Each number is 128 + 32 x the weight over its row's rms, rounded and kept within 0 to 255. Layers, rows and columns count from 0. Numbers have three digits each. The size before them is the row's rms in percent of the matrix's.

# o: layer 17 attention output (transposed), 192x192, rms 0.0667, rows 8-63, columns 0-95
# v: layer 17 attention value, 192x192, rms 0.0732, rows 9-63, columns 0-95
# q: layer 17 attention query, 192x192, rms 0.0817, rows 64-77, columns 0-95
# k: layer 17 attention key, 192x192, rms 0.0798, rows 64-76, columns 0-95
o8 092:173117110147106142156073142155067134110126123135118122176112097145140112166088104089077124126092175132107121125132136134118171104097179083105131110135129133109173083149067151083106149148139150147054099133119168110123090146150151174073134162136187145143136086181144105144094127093131129122
v9 095:149088148113096090139131146159153128118157187139128146110165129180153138151125157151174096121148167134070154141160158085162046058137144107165133135154117107121093104140089120088229122149103176150124128161159211066125164179113139157199124190107122167088086178172134088164110151152121107135
o9 082:146121136189104137107076138157123145153065126101100110118091162116117140096107139129108146093071177131103146099139118093128138105108172110091110121138129171141157131121121145097102128114154155184101109157201118067133042153109108083167139161130130173091117151191171055120095149084104115127
v10 100:158099124146125127146189142141170065099124162102173106146152141092153121107095120170123097181078149154182066122150170147074107104131125139142100170174114141176153108174084218104147115148195128063141112157135134104136134202177092109119124102081113148121128179166115151109100137146146065150
o10 094:151114111093123138102152164163110178119077135126102103092099084062131140129141125115075116091121105073115091177171156164144085131145121109139121104054158147156158110118116141105087190130059105159121135155123096070093110118088096097124101146119137169099119083100146141116111111144118122086
v11 095:080124095179100091090113128160106153166138151077126146147089129149108152119127124120175139118172118106155166126191103093156096100188174141154109079187182167090116174098080165100112147189106136138133133115095129107152156093133130122109148092080120124200096117127078134146114128149043103088
o11 086:117141142121071120109159104076123109153097186163119169166128185125086102194128098147197085171155151097142107160162160104140100118182091145090129141111142092143093176145129113139137140090145116110152058120108056119223128104114115134183155143102123113140125058105147120129118134153093108133
v12 091:155132105139115148143135088125118118107183115130154150074192145148133108136064128144145096148150138080128145122146168156150115103133078131133096091119174140102047157115108167127154091154123178139079168124136108090125126165148120101147205128063108127155084102139106143164104117182129043141
o12 090:137159122166092118116115163119131161163120136191116120120156162066141101174102114209182110142181158095103103172185165093114102105143126130129126062133168113149115143173136130072160133125092097108166095128133052146090119139098088092110096156100120148133136109075161084188126090215036132099
v13 100:151157126124180083106167102135156107118098175088142095134099143133124101084100140046195206110222174095139146104089053123140132167125110126122151138145062136123068138097124079154196163164168145133183095144138088094135129129085140156103165170123126110157154118120177163112117142117101096165
o13 101:155080136157122115185136125075082156160183157111154167108109143134119076166088114051087134082108146114162173099136054119127139171166128085157052116124128149064117142152095128207096100163146161133122116122165128144183136128162124093185128117074101098103094096159148101086160071097140051108
v14 102:128144068156102116144107091145098125097103141166148186126158157122127128167194117146128060078161154119095102112143119129156050101088081176157163101180099076107157115164164094125117117092096164103102139136104146065103127069099163104183063138094132162158079141142146144093112171219133052117
o14 097:072156095119106132161120091206145122111075136133121110157141116105102140160128015175075149130164199133127091111162072176095130087096124103118115128128093133083131142118094108100097141102131153188082086132147166077146115165128114109146139139139209196163152073143144178146092138118085124098
v15 097:164130108078126128170078090109135096122141163144108172107137153150141142131086129063131183109128129134116109175169116142073098133105121126151198134154131130110135153124145051109097132194166150025139058122125119148087095108134105120124089138129114109146187137096133104159125241127113120143
o15 096:116158089120185145124128114112161164070144148097143119164116083171101057131116107141067113092064170138168070143088117147131123116106130138138135137142126145123158141076104141144129119117115083130087098157137161142212094124114112125141125125086165130126080077166086135142102178126132134108
v16 091:102130145144140089071123125150104123203194089126129134141114130138075161126114200127107155121169137099110163093245126126101167113153130159139162096108068201140112126118143219160111120183111108139103153152136098104098079114136069112170113117176116151091139129158129132095111177151107135199
o16 086:080157152126113100094175136121199135113093176100132140159162126120093108139132097185144146156103166087125117164117203152158091176139079154187060158139044126157104168163134123139177123120132120122220136098104106115138151117131080117134136099108101133151124116095143102141171139184139148160
v17 095:187117127145095193169093142076113139113129155079143137128177113102151091102122103091133176092144155087108046130147094097106176094114095112103134071132145121049136168139156158129148118107122118191056114135145157145143162084118137099192112145193129149095151148142074125137166150125159128101
o17 084:079108131139147108151096104131095089114135158091157127145155116104150128059108129136095167128065216135094165115128122141104141143127139139074148151205096184132104116140134081134117095116119197108126079172204122132072136154110170122157132134145151129172104243181159147110118161124130168120
v18 093:126137167073153118113145134098124138109082142138125084151122143109093072128066165125129090109118145088126191124087134166147116145038073125117136137137098130108010098131120126115134096120129192136143184121156119161122101157150055144145143127147188163131088113128185127144137116136074135107
o18 099:117113129140136123188132141129112165132133096132117136123100156076154193148147151108165135120124121173187128071076110156161129097123141119157140102106144116094104129131140100176094152114131090148143148103115136145093122145128049076122074129083116115071130086090085137174168043169080059175
v19 085:138179123154120130130126169046123093075075112143188063132127136128100084149156050169124167128197121177084155128068117146148132107117133116149136143137221114159162150179125129144089172108086077159126118126065143155073093164128162110090169114172135153133139091106134110077133102130137136117
o19 081:076103164117138158133125100115088116181171075131104105114128086095143127166159118106128176082111096174054136060082113127091148139101122170079139129145114113129177132138184123103123126090120196147095158118113154147149121101148170120090123144227135129150154165161122115152162194105119102064
v20 092:141120171069106139084157139087091055085105142180131128112135060105182146159078093140147063148144099115177143142105062114111143101134128127101152098031132097140175170120046123100111096136127126099158129099111065104148086107114150127129124105115116135177154110148130178136146087142108123105
o20 093:113133133146138104146107155074075094188180103127121089161142107143137123149138156090054099146137142133100178127186114152186099102187113163178146139122124104118129103140096126094157153158131173147123170148063151110075122138089140162099107111116126144137118138187123142136169091151109165082
v21 099:118086142131152135097142147099077162135132121141188172110111137142176148145079137105089087143121127142121098132134034152170162114134062148138150062118154130149093143169162121172167138032154181163133187121139138058104175108118085089148110113091132155125132133170133137103189097170132153158
o21 097:097112133161078109133109171105120120122117080075136099114163094115134118080059110189130071138124184121096139144131129103152180163165106079112122119158145116100132103144082115119064158096148092148144061176104059153089142178174107171088108126095171110109138114154091117137164078157131180085
v22 099:155136112194100209157163141111122137139063152096092127128095146197094102108087117088200101135072135143172106149109120108169196112112134124109170111160099056069134140104094110188157125104120106117103106120132170097150164157129182179135092135098137123136137118131145128106105123097091128125
o22 099:136129139121164103127087151108060125141116146191192116092178164129112096092116164099145153170069172143125198094133133111094183137134127120112161116169108102102126108132119095157123096161109147144114117118166146168130117170174154105164128112129169089152099191187195185149086083134141110114
v23 105:114142170118139096045136102166136148084105110164089137130078144108085131150126159112081117122126117092181122110124120142173113110099110125128178151125096040072080131035074138107065120147179139184153204091091107139095160117121127125128094085103156114128175104132117101139165143146113123138
o23 094:108137180139136146115123114160137116115101128146133100172101157146166119142136079134201096200188113138228121152151095093141104136124091095159134118117146055088099098089104155164120160150112085112204129079050157152085183147162076171085142128082175118083125075107129120136112100117113102165
v24 105:124121118164123159088169159095119116142148103112154188097138157114123127107083086145126113140067129130139113104104128133117124095156080070126111153138213068167166135109133147114065149083160137127209144151105117106133155022147146089101121062082106160165153103088102080101156102115166062080
o24 097:109138114116092149113072143155107036128077078156111147110155113127129121116122128127192067142147124148126099167100102072141117081164103060081186108145155083105191110161128146115118140112115067078122099168091125169140137124120134154115148150107143183131133096072107160134073114191159178136
v25 095:096134134130176156115112143113147123072132147108097159137106117091114125108114165084151090137068104137163130119074161132156102115048164126141164144112134122111177155117086163124157162109174109063172090122124117059108144171117168111085157164136104172128128172119086068116156138172176048151
o25 095:084104048105172124135162120127097122074170171132071055128131160091156129138113111081126130160063134151163142190154114093064148113157063114115094135087094097116151085082099115072134153169084065154094140163144127080159084120150070165140115130144153124093153126133175097154147155126145124097
v26 098:128119117103129113128158100152107164142119178167145123139118099136126097086115111099075086106132133132152160148107099134157104126143045113122175164141188139145095137194160074096142126084155150077158194110125037187116137165157153118139162082142145115170089126064118104096133087134115136108
o26 096:150121155133139227108137105126116097115157099135133192147181121160156124136144130115130108099131113155128138120081093094133149172112124081095158118150164114105128129169113159096103149100147112179079118166110212112133198151149088166122077193163171091179170066079113139179118113135097074108
v27 097:134074146122108158177070126109098184077125100126169141124117162121153166112158095103119109145130109112139081130162159111119110078044163128089138117159096123101042126156094152138134109130151145157082167133159153120142158112121130169155129137148135165090087166126173170108125103168118096087
o27 089:108124160145093138146112113140118105125081126103148122124181124093123155171140097106088155120150195111127128102159113141116168095088162121077098118093136117090103133091087053154147139096128193159085125081157141104067133171106108107145139135137158195114129171093143125140120110086087157106
v28 095:128144154130111143073146121161133150155090127154092129154107142129154183117117129180083162141090101243129145117080081137094093124155205131090155139083138107144164116126141181145102117110183096122140119116135133098154152117112089103137108081155077111192124106144108154131046159097085110162
o28 090:188152148140151119108100128162093128170146137157120145160144072159169095117143116100203076156119106105115144204122153144134103122139094161145154176092107086130175134126091192087116178157123084072167137111096129147167131133153105136083121112138158106105101076136125140114130155052140110109
v29 099:148081146120132141105123114110098061092155136130126061141165049044123090148189049097101214083208134124155162096182134141131108179120149151117124126111134176109095125124122170105138123153095175113090121096129083079127130200087139104116142142170130097111126085127120255102159117133132163142
o29 099:080100141115142135191188088081156145112146181085105147178068101083153102101127135096048159127155117112107135109175077218170100166137134169146077154106087135174114156118113066131133093161128211165118156116121134092102140081107103151103127123152116100148130123153149084081174176067102117084
v30 098:077148071118172132142137114160102120130174114128134147150124150135130086124117104110095147116085114126175098123190142149170136163085105159099126145103199099061083154084154146058190099129113075120169082122100104085165179118164108078117107098195090122106117151121143080113141168173132092140
o30 093:093110123108110093104163157166128088050151167103137140185159103137126079063078155133136177135093148209149143199122114159091112147116067093133128106186102121133140138151150109157161150107128146112047131114167085138185143116143113170119081100147173063088130113198157138132156117076111156135
v31 099:119158105107149114175091106132155171153079153082114121099127162109078070123129164147103229137127125130085141149068144169144134112109090128118111130169114135142110047136147097161094124147098131143142096128134167153196120175105058190135142165142203113178126119080182124113071109159155127090
o31 091:168125127150156151159120101145160169131212134112125137059094145126157169164137129128214129083131081131168148113112086109110161152056160114126111107178132154099085127105133162137144132130172118109136144102109148137106160118125119049134113149084069163134147122087084128115142101105112024165
v32 087:132117140125106114193192172126131123110108148105080134147188124129149131116112126213107079154165157128113139125092163139119124093090084102099120199179171118153082099111083083135138117093156113137084160121117101071157183108143118161172111092136144127150075157116122109152079131122173044136
o32 089:198143185127123107113149144211079140145128084108160187142140120092147180071150143125162116079097091175111147084137085155157171082162123094062192106150112127103108118181132158140092134119179099097093154123146163151150127137064117085144088128175136148121121116117160128168097101108104125134
v33 099:130136121089104151159095103177148146150182127072102127122181110139136155137135148137049108085108102110113134155123156177081081165106118159116137144109060134134159143185181155148168128147164102139147187179189081193192128120156099146136142117137098090115083132121143153115122148047097123159
o33 094:205145117145088200156122130102141185069193131135085168113116070096147170120140151112081111134128138138121131155096135116131121200135174128161150147129156111196129142147144121098165081155145104102084175140170173121135130155194089168096120147081124113098105117061084168151172127137170138138
v34 099:150116135121075119124116085111097085131064146090094107104156102080110104115096121152134151101191176147144131089068096096144093119105052104144062119139140081133152114139080129164112130067080125195130119144100160165096140138136146102163143159159115096080101077202072129075084101119133112101
o34 081:110101151142142137102127125163074163181127119118180116171104135064131136085103137158118121133122156150052192068104079127113102123126120153139099145161090128127145123146186113102117112125110150132101101198138135146078162175109198058145129102179131129131097200143166132097132145132098139127
v35 101:174102119114074163117167155131103110115146087158091084130122136171119126084133135139154098080101132058123115136225141133157074147095131136122197104204103080167120137200158160147124123143199163047110116095135140095120120089136229125162093170122121155163126176112151138150151175184134097124
o35 094:111157126083139138138114088151161094095060142162130126098179131129148152137176097122045128143137133142122071161161179129140115112109141065103131163109142085107167147112062133165112113181072103188126102119160172082173138149140109131130099136109231158096097059101146155164120118154137157071
v36 091:147080136133077132139123144106116085118173166095134113119106125141130151156081110091166146126104140075138082090119161142137070114129059107137171124174064147138145107170165119145161183188203129159156136134126151119140148127128159131125129213142082161210126117103117198113180091188100081125
o36 091:138142160166145164119117120055119165093098150128118129067119148142127108059158140083112120180110096083126179179093110083102142132157184139098143085160169164135169094087125171160135077148124134134113139187122129135114110137127111065129128142060142181172130099098129117117114100181128120112
v37 092:131108120107064078159103115175085135102095188106114081120118105128076089119148080131122136182147177131173113096136145131161152153140096186112130119171113122082112119144123153145176176094103146150140127090101105162086113143139105135084078123207109070152100091128100180141138149148132129173
o37 086:111105176096147122121209111101152133116107168142212132113126140137092123114082109153136170115135099120119113119108104200140127162089114140168098083156170147127126130139156111157117120121146185151087154165122148144095167126137141069125116089146104082149127193135123162110078120167088120102
v38 110:114115145141103144111087141130114135105109134149143117143143104113088105150125133154092146168143155117090091114082195157092168072052093120141089131122147070122085121114111141132086145132071128084153163133101186141126119106184116116123111120195201139073150078111083127120124131138162150139
o38 111:073131154166154107092127159119158133188107110076131085185079134080114133064123135156136132127107108138130180114079114127148112058121125136167107122187077116071073120096171085134159133085146163100163143146084131135071165159127142107108177122128104170153112222143122123184116136134131114193
v39 096:124144169072170145151077095111120105139138106143165111135124088116083096131229099134121070127129138196101157139118157105186085160080073164127126105116158168151137138154131147095169119131126095181142123152133092153090127126107126085132170152181111171104150168119187090059184105124116163156
o39 098:057118091152088136114176106117104123106143139101081131173128065137117148146104093143113198072103130166125106085107117147124161152066111140093124114107115083119162150141208094160124138111153170159097160128165121165140106149137130167128085115200160173045182118151123110113125172121112147106
v40 095:115130102155160102107117169146124135143165086128166084109144146143137157122198141138150122124133142125118140081129070120085147137175127168120168173149129152130097151176158072136170150088117220094076093123164088128138123140107138172153125141178135102110079123080139135082109166125134096093
o40 089:136142096045139113198153119129154070116111112122108176076170151172129153122120118097072153093113164119162155112111110137120124124097124101121095108097107191110123182174076093160142128152125176111100110120215157069134102121088155094200101141164091121162105115095120124159154144114164133099
v41 102:143129168131143138138130128088133121149129141193094087153113095135091131126119124141168151135069101112122161137104115091124116154107136097114178146116110057192126174145152102105106112099073100103099088097138096207134165173101134110133149186130129118143163144156136094158068079098105206122
o41 102:168170121095153159117100156163111149129096046133120085132105141217138101079213133144071124143135069139128150058120140112089071109135109123108194148093130179160158162050077096115139099170076146178174115100143181112128110131092221111140092152125082128122137141145109114113126174142131152097
v42 098:116107158133148097090193090157137138087111155152103106146149165101116074143096083134112059137083100068132163084114142119154104149108094118120116133105088127109133166116158113152114126142136109129220128151128069047198116126134168150126174214076131142140141152130127153113060083097196089105
o42 102:135129125148085142161122131140145139169133097108158151095117141090131122115147147094112136165141088131103171150193095138113061080139111104152178097125131150126127172134071077075114068155102165153160123136108156085105088150139097104143105109111176118146141114102177089118112074117163135092
v43 100:179090133141157083128146159121069142100124151047173094120149174116194141144060093091158096112077133134113117149106117124178195132128117088158121108092157135089126129093079110108126174148119109146177099097167203036122130118096194098119063128110107132109166121072095100175199080067187130120
o43 096:088133107166082142088076154113076109153157105107169142091124172134092128088108149157116115103103123096126137108125156057136131128155140140080171097159151122131126051086141118158106099105135155122120126116115049121090078133110134111092190150114171084109058165170165101117123120112153123095
v44 099:146150132096097092141141122104138090142118131113159107138138100107173177146100051128078168151150123168079128151157140143108140116219144128126142152147134167133221140171195185123105157146177097074160119122155113117168108088155133140119105141204048120145129094110129194111132177136081107138
o44 097:162106210143118157079098129104156161117141151093161162136098056146124093104091085090094112113106071115085115189090170170158136147107147147119170147119140140151171147143110156126136133146140174089095173160053171097170150096114111112104170105163190102146123077146116147069116165087139135110
v45 100:092140143098148130105118129123108113172128134184149098116116178136110086148100117112146109130080125105097174126140104110110114109128117126164138116055116059178076146129118102135145114134152147093108190113139082044121134110133069074136172107079120157085088139172171096103089113142127109173
o45 098:109154162184115184099102172177134068121135126123076078130125127077148104122128157132153113148077178134109155152129120142142138163139076119116096154082124124080150156085091131104107139063107129138177099107110150093086085132112084108133105148152155095124131062146140100202212118129142093119
v46 099:129116154120118106166174122120099141161137091114126155184084124169137137142106113171146206147150160104092127090130102164122233151167119097162091128161090191150105125069189100116076134176109147157087072101117162167123110068117077139142163128107133083100146098121178123162105136095126226104
o46 096:158146168117104128131141154129188139120095094074209153113129131196090093086132113168128132110131048137159112137090159125171105081167126173136146138141135159169117124096157078207140075106127121061191110103118119160181126110098141102129132104089098112124110167135078144109157137152148147202
v47 107:139110145170106120167123128157101164090150073090086134126147109113147109126150070193157179121117101116119131099137086091131098105174151100137068066060178122097079142099140183127129120117117124153068127100104173114098161186140169113146123117090149094062127160194109123173099132178135114113
o47 095:125130140101089102105161118137083090154089129126173135156172125091114126066113132163130169134146157195094143171160104110144107101124109164079154160200104120174125130159178079106158131144095149157135098148150075139164117113149150138187133112209149144140132182146178100161167168116095217126
v48 090:148094083079093050190079111157165122176107118097126153139115089148161134128116145145099123118117146153113118143184130177159092096115136153143162106157173224136136177123179079117214131196099131113181116188165166182172149144125126130124117180096104095169118102091111178119131140120092113050
o48 088:181181128152120149126109095069126207166144146125128195141116126115109106066154152138132105087103137114097187125144180124145099105151159134088191086127117156196127134105183134108151087076147127093126100166179112115146058096108137086150117139080153099162101150119098122115101203137045123106
v49 098:157159089165138083139170132113116158228101123089141138132150136170130131129096124134135204111164166167086108112152071110111177135136103159114132168171103229113119082099187097144142139187079123188144109144135154133184161106067064118173128152152081106141160115096121160130101145091130162088
o49 098:156132126112130102145107125140151169145173133074164184105091098167116118133125118161172136081119104087128125072079189157112134169162189119151139119192107205143126124128139153162137085092176144069133113078163097146099115091100183080125139123107092140136115167120111136057151117058135130153
v50 104:169096215153130131125179147140091092117107154160132086169136088143122157105098120155160110144169153105182161126151128112201105176148121154117131134168130158158095129150162143132168133142104104157157112171159124112134129139124151129119163101142068126165120145158144178124186098107133143125
o50 108:191081131130076110159136153129099131142088109185084129149122140129133125170148169119054139105162090153099144092160177115148123173201146101099140105085160128141123109147132173178098138145105142166121179118163128101171148133126127096130106133095088125047102022135156143088118092140091116124
v51 106:177148072130064044206145106139129127122161115135141173119139200124169211146204123112052087134057112162136075130170185108093128167107057144145126153091104103091154118158138099107183116155139130061155143130142163163136072097125105073121059148126135093111104108147157074201103190120159116143
o51 097:137166132103111148052108148152168122115110059100133121139149096144126135065118103170107127092146119101176078158126137200165091076100147119146127070153118137179144131097160119123123117107125125097112125124125138091131083135117139155115147104103200137157082126165125131156153160135113181158
v52 096:145151150145159092148204102088087167113153140103122162151173158146127137147108114085089106170100111143118150157087132126154089153154100151155048136047171182129056135093105111126184113126088118148154135169086155099143125126169134111101173069125158174123153170095154058145131118125109100162
o52 089:142102140153084084090099188143072147170161020097121148166129139116154158099067171145192144120123113134124120103106120071130140116130135130095139096193170151137115101178153097094071145090161105147096124135128036179151080121129148184091138145136145120094116132156148032116105093072123152129
v53 095:175112166153077120122155139126086145126099130123104117150108106149127135178169104043164080084101135094090150140144121155176124097208142098168178108137094103099129142098116118143100114085159154107097131067114107114119146152107183107097198153030142155139223144112144096131135097146123121176
o53 095:131169187089146130099110136155140076122117126141137101106143113193104108091122113135124137155154131092154114118126109088139117136126093108054148154173096109167135138115106137186084119140116105147170106138157168123225091121146084129158124145109198107154112124190166089156099156153180089064
v54 099:126096127109093172175108104139115075146160163124109197090168143122115142170114100127106164150109132147135076132157132136026168141102142141079116177167178125138155116140149073141185116125174098084133127142096101151129103107185145158114115117134112163124148086135124093173064138159112161157
o54 101:165131138120155174094169111090166152095158129109111128182103123151153148133080098046144139124080096106096090155123104169127173089113173150128084181114166149122151124121128140120126168085179108088050123164115161178153123129143135171152090119169126146146164093112088193126122143142127162161
v55 101:130169144083173145152176137091109138114156142165099118115192134128109136126079090090108127142103116120120106113061160146109190113150121099144143161075164093116143126141145136152134069109161121146137182134105128101100069137172076072084152063186146198096193149085115090124108107159117085160
o55 100:096111150124193078088131166138092072157191108090074085156108077114162114152060150090195140147108093153133065158078129123127183143108113118135112138138100138147128087144118145142085150107155115089117136146102115180089123138150089151110088155169172179098126115102129078143125139123143150145
v56 103:145056114128113067192103127120146143153153119134156106113124093145123141135120178164131119122136110137115092087178072069112160131157105134097148060151054132117094120137106108142155074193177177153103186149189126201160162142072111139132077133063086033147152146147146150056126140148132070154
o56 102:102137150087048150098172128090136062166159141124136184040167110166093109095062062093133135095084191103139118122126110136185187152146149125131122152126123127127122162173128118181185114153136106142148133131152123079088086164112142156183127117125129147087083165086136188142168091150124148092
v57 099:144185164135130133149164122156183138169092124098143152116111135130079128097056144119089103159122122152115188153082097133123155121135161107101130180148123090130139084178115079161089129147147134085157111132181056163153090098110099192086127052102160169199150073119142074150119120166123089136
o57 087:183118125125139126102116111117185130171177121187097153079139130157172150193155130097192100126164094142182120124119111135160151115136146103158109096091168080079129106171126192147143167145163071055150156083076178168144161097128088124136115144095090130128156078067096176150139075156122066170
v58 097:131143188112147182102120160106102080165130114129098127143082053142119158147179098124195109091164167118100090166099149141135144113123172147144140166162130087149200159128206120113110140101136101054106140114125151079132088145121187131175104119157171224106139129129093120120184119101168193106
o58 099:139087148138178129129048149155110132151079162142093095148112119160105176209144131095074168149094095130118137081138120097125194059133171138144144122116105141093111113084114150156088097105127209114159131147161150070101145117121120124129160175136149203128147091130123172101086166119150126165
v59 094:152137135126109121166137181108133175109088109089140163126112090165133088111121164176136106148181142078101155104084168146168099043109165163123100154192156088118127120167136109132110127132144128110178136150189145149161147163095142147148067133131161160119089167117085130140121165119181094117
o59 092:154110132127119137155066125096145140171085144122132117128133130084138218196155092101094096133132149168149114113113116077177155082137143041090147135124163108092104133145139170112141157140155091104124123104147132115115171115105139132145156141130073168110198071082132116134116072144142123180
v60 096:126109135064152144128114080169125113110144122168117190144130115128148129119106135077081121141142165095134063136163149132152059183119095153093128163128155058190135132184160130119229130073079159104136161144135125065123182096161113153162123092146122126057097162151190092109148130170142105130
o60 089:146077117175137133115159126185121148081068116093148147177135103106097110060095151126061131110143147213125131155167078162146173156099115028118116133139156109107130158120103128114092138106165152186068113146153143145139138162172096143136070138141182092065124044166139111114115123107111139144
v61 101:129124131149134123119108123149091165177145126164107145128129070199171171135117157077088125153105144105135083182134109097116112183208108114078156138099157131121120169087116083091202136174130055149111170132147128151164144068100138096123090169097106072137134130102163040195175102129117148129
o61 099:185158193146086181082040169123108092097183085147092143132165121216151104138120137148153137134161136105173135141140148099104148183129121091148125060178203138119130159109114171143126146111165130122134127138135115149093168142154161197119113130070109101174140124183115124114126091091152161137
v62 102:092164139116148150166131106137098185178125137142138156138137171141102122143073118137089118173082076091144185176059128170082155143196124125130135180146146153154158153129111067107091107150047069122190097157153059167141093088183154134113134105095124136140122143178153124153121127081116170112
o62 097:181128082100095132174112170172112145028153044113142110136131137144103092136132172126075157106125105181134167122109137088103074126174160128160170101147163148141125132173120103133101130129133090140065122141097151136209128150153174139125134100084051111087110132175078134127128062114178116147
v63 093:064126096180134106112135143087107121121114162138055147129137161172142150117119152105132107110130095145111116104113063133166111123158108139094149143161156123164180056140139114081096144126067158120148117121132047103126067173091162135133116138109172120162088143084083082116110108124162122120
o63 090:109098129061230101164140126131151116121149115102099144077141187200104144218146102126113146117124091132179136077125097121104136138131130126158122138150087131124118108051111200118094133128192111170092129086146146122186127113111123082118142164165103124087140110118133096097119091115123071095
q64 114:129115129142107183103136121191156127106182167145130177118143141131132130082138147138111105134146062153132156119121107140183128113073144060113173127099122153116108132162147178131088150120149130104070132138184135169122148120151186121068136138122146135155134138108086076158122134112133116092
k64 090:099162127108111135152122122152141067159141145142095105200165097084130093153198165161137130110172111124104138192080122148105117072157164103129136157135147107162226146153122157137104142102125145080143083118115086139125088136086122109151062050081153127183109093156180145106149170158104073127
q65 097:192143183173145080155154117068168096107090117112161062153126121143094120119086099111144154182104197142084170129193070085091140161138146172151136155147085129146113102102115105096185097121122147148138122116112105116159128134131101177173162131135147115089150169098176182133102131109086113183
k65 089:090151072135079134133072114178123139145186157129089147150151090159127084141113100097127117102152133100113096169142168154125134087119099148145141171073097169119116149067141091089060165146123117204170085120128158158120145097170133127084184150118151175149129104154144104150129153162150212076
q66 105:126128102143144104148158125073116131161082084091132093137131108147102100140062141112148131143105191109106120138154140120047106156142101168122095132121091129171116125093130069106169106109080156155153094144052070054150128131111068146198169128132149077083129132142125127142095135136144151182
k66 084:114107167152081168115171134109140151123096083071179162015106167139127182099092093093178089161102151133108163077136140129114146184085120111180154110115111122097068111101129110109159095185157054169173185162108148100141154132120147159086153175139114134084119148085179138138144134090135122145
q67 108:100166132149151116138144144052069152163086095097109066165110092116118135149106121105178161162120196103101118142138175107026157146152098157109090145114128102165126111087091073096187124141075097153153150127063116085140129128088112166149121124124144094090106125124159147157104080107122121150
k67 088:148133088139053114140107193111127159108125062120144114060094129117139158108094150090166115124121190135144063073149140135132137180081136159164131123142093107100083138094134129110134080113119119146103184194136131104134121122114139158107162188110077127091179129123094127149139098107087176170
q68 102:135128138115175124153168158136114116137137051174138141126123136122101115152194114077191115138121165121162055156121160138091095175160107111082138157137179129141176168154071124124121118138099106124158088128123131101146085138095108189147175123122180143106090074181122109129149097146170080129
k68 101:125121125146127135153108128172187118124118091169158139099094155159169144096075088106151113103104181169201114143107143125091144103119136150124083163156088124165133125127111146167125117099122100040134145163104128123133150136142108081138072162094099135134114148122137102134047146166154114154
q69 103:174164126130090143087093163174160133114152126138106180154171155119099123086141151122113075109137094129124120113107144121167181127080140088115157114138181154075111099061161177133086164133164120075095137102168150168125181149118191133117139126147125163113177119046128098132157093119115121056
k69 088:075108142124155159114122078085085049096170218115130116183155173105113140171140124129133097098159120141104151186105063119168090127116092062127131126131115153122120109100114134174097190131156131167120098121163072147084135153134137099105128084101146099138089115146155157131135156167119147152
q70 094:078183136117143138163102120066118091172171129158099159126146186103143143128078102119119125128122070165100074134116117122127117161175147095111093127055073115137159133148134162162131111133144149177143140098121118108091114135098116082117074142163040092098116108150085101101125141141121124105
k70 099:116081082067178144127138143115126133089104122151105062138112131119134093186178176108155138171159127110123154095122113132107151111197100145114127202122147131096203145169070179143127106077153093099165116139117090106107102141138212153194112084152119124132125088127118105128084125159153168142
q71 103:131146137099154100153105117171153083124153125158162192103154108166130118103125165167130177144140116221161169128134093164117125086115122117174113102104106127112084121144148108137142144085175169089129134076165124144119130137194114073154128133095141092165173174120090124114135192097118166145
k71 094:121160123094110138122124211154110101103121129081132116153104179138145094138128118124112124099127167129153134155124105090118121056152180075095115158124096099089145146113169160128143148051101125124131113143086135165102069165121158186174080118183142089141180069140078022167183156167129123139
q72 093:170089104143097086197148139101148181053102104107081054126086103117088051155097135119120165137151158137083148126097129181175157122118107187101135137158126138135117102148173074132102108081097131131128128089113130163130183158177116136094128108102108140119211107158159121140150133110104122119
k72 081:050151071125068117151137144050125133090070139105089155064120176126135134075127067145117131156159140109146166121148098140151127141072096120173110147120166116084115117124130094092128080191131115185098166181147161123111149145145116176092150179123143064124156150047148160164156141075096116151
q73 104:161113111123149091131139168116124207062079069106156113147101079068136162160109129111125150157124143140103118119156126126098119142112146132132087126092121146147128107154123129109195114161113094110089142134080114121130163123089071141100082153111115149082084154161143180127100094122127123163
k73 087:084096104122138164147167110103112147148146191111112119124128096138135105075094187147157121178177068133158147156132150157122120095090062158103108078140154139096099115098115084135139154141129136155113123125079166078164125126159127144120174125133173133108164114108146108150117119101083151176
q74 096:080096140147095136176113132134127185102143152112107151124142141067123071091151187104108118127159160166158210164131133143154141066118114148132152122130103203174139088102133107156085111070077124136136126120111166170140178103193118148139157131149144121190119064105137091102119148062095216122
k74 104:189160096091101058123148159136123131107126115099128171100126107069148111128109109170130144152148188094090105114206122114086102177090155110142124143095138103132119145171097143134172077211122122107134147146141133153116196110152140101107178084096141079081131169070126124113120108103128166123
q75 096:136121167156134103093084135112084150099167115158107139174092150090114214131091163172070110175114170158090025168142131064101129138127117112086113136083119099122170072162116068114162135184094104147104148167097093127097074150067098108112132150111131186083128102118152173150129095147117083147
k75 098:099134126124135182164154112119142102147114141150110092194096084092150147194127169093140130101130144122131120098116114134101095154136084128044123097097129147089131125117081143181075196145136138138044060108133082138149153114119189172158114122208112141109146101136063169123158113127106192159
q76 093:102119089131123126106128110112096084090140093090093142108166079150145145137168143118097153131131073173160255136103035170139146102137149158155133137141157123113158134139095141127134131150146152136127147131102154169140136103130111101152094138121118137105101149169172128114131173150115086161
k76 094:120116127086244135198173156194134185130078188153104118137081098131131100096135117135152220155131131104113076097110149155124145098111126117081144176082134115157105126161149154105138134139150123141122110135091188097094124182066110113064168162105146166137173123141196183085140090146108121152
q77 098:117066098157122154133152106121202103095085069163150078115139102151149133137147138119080181184102156185141185147146067176112128103119063167107145157190124127159134091147103130121169118065129170114175122118106190118177112102164125170189128124177120092196124148211126119121099101136164109188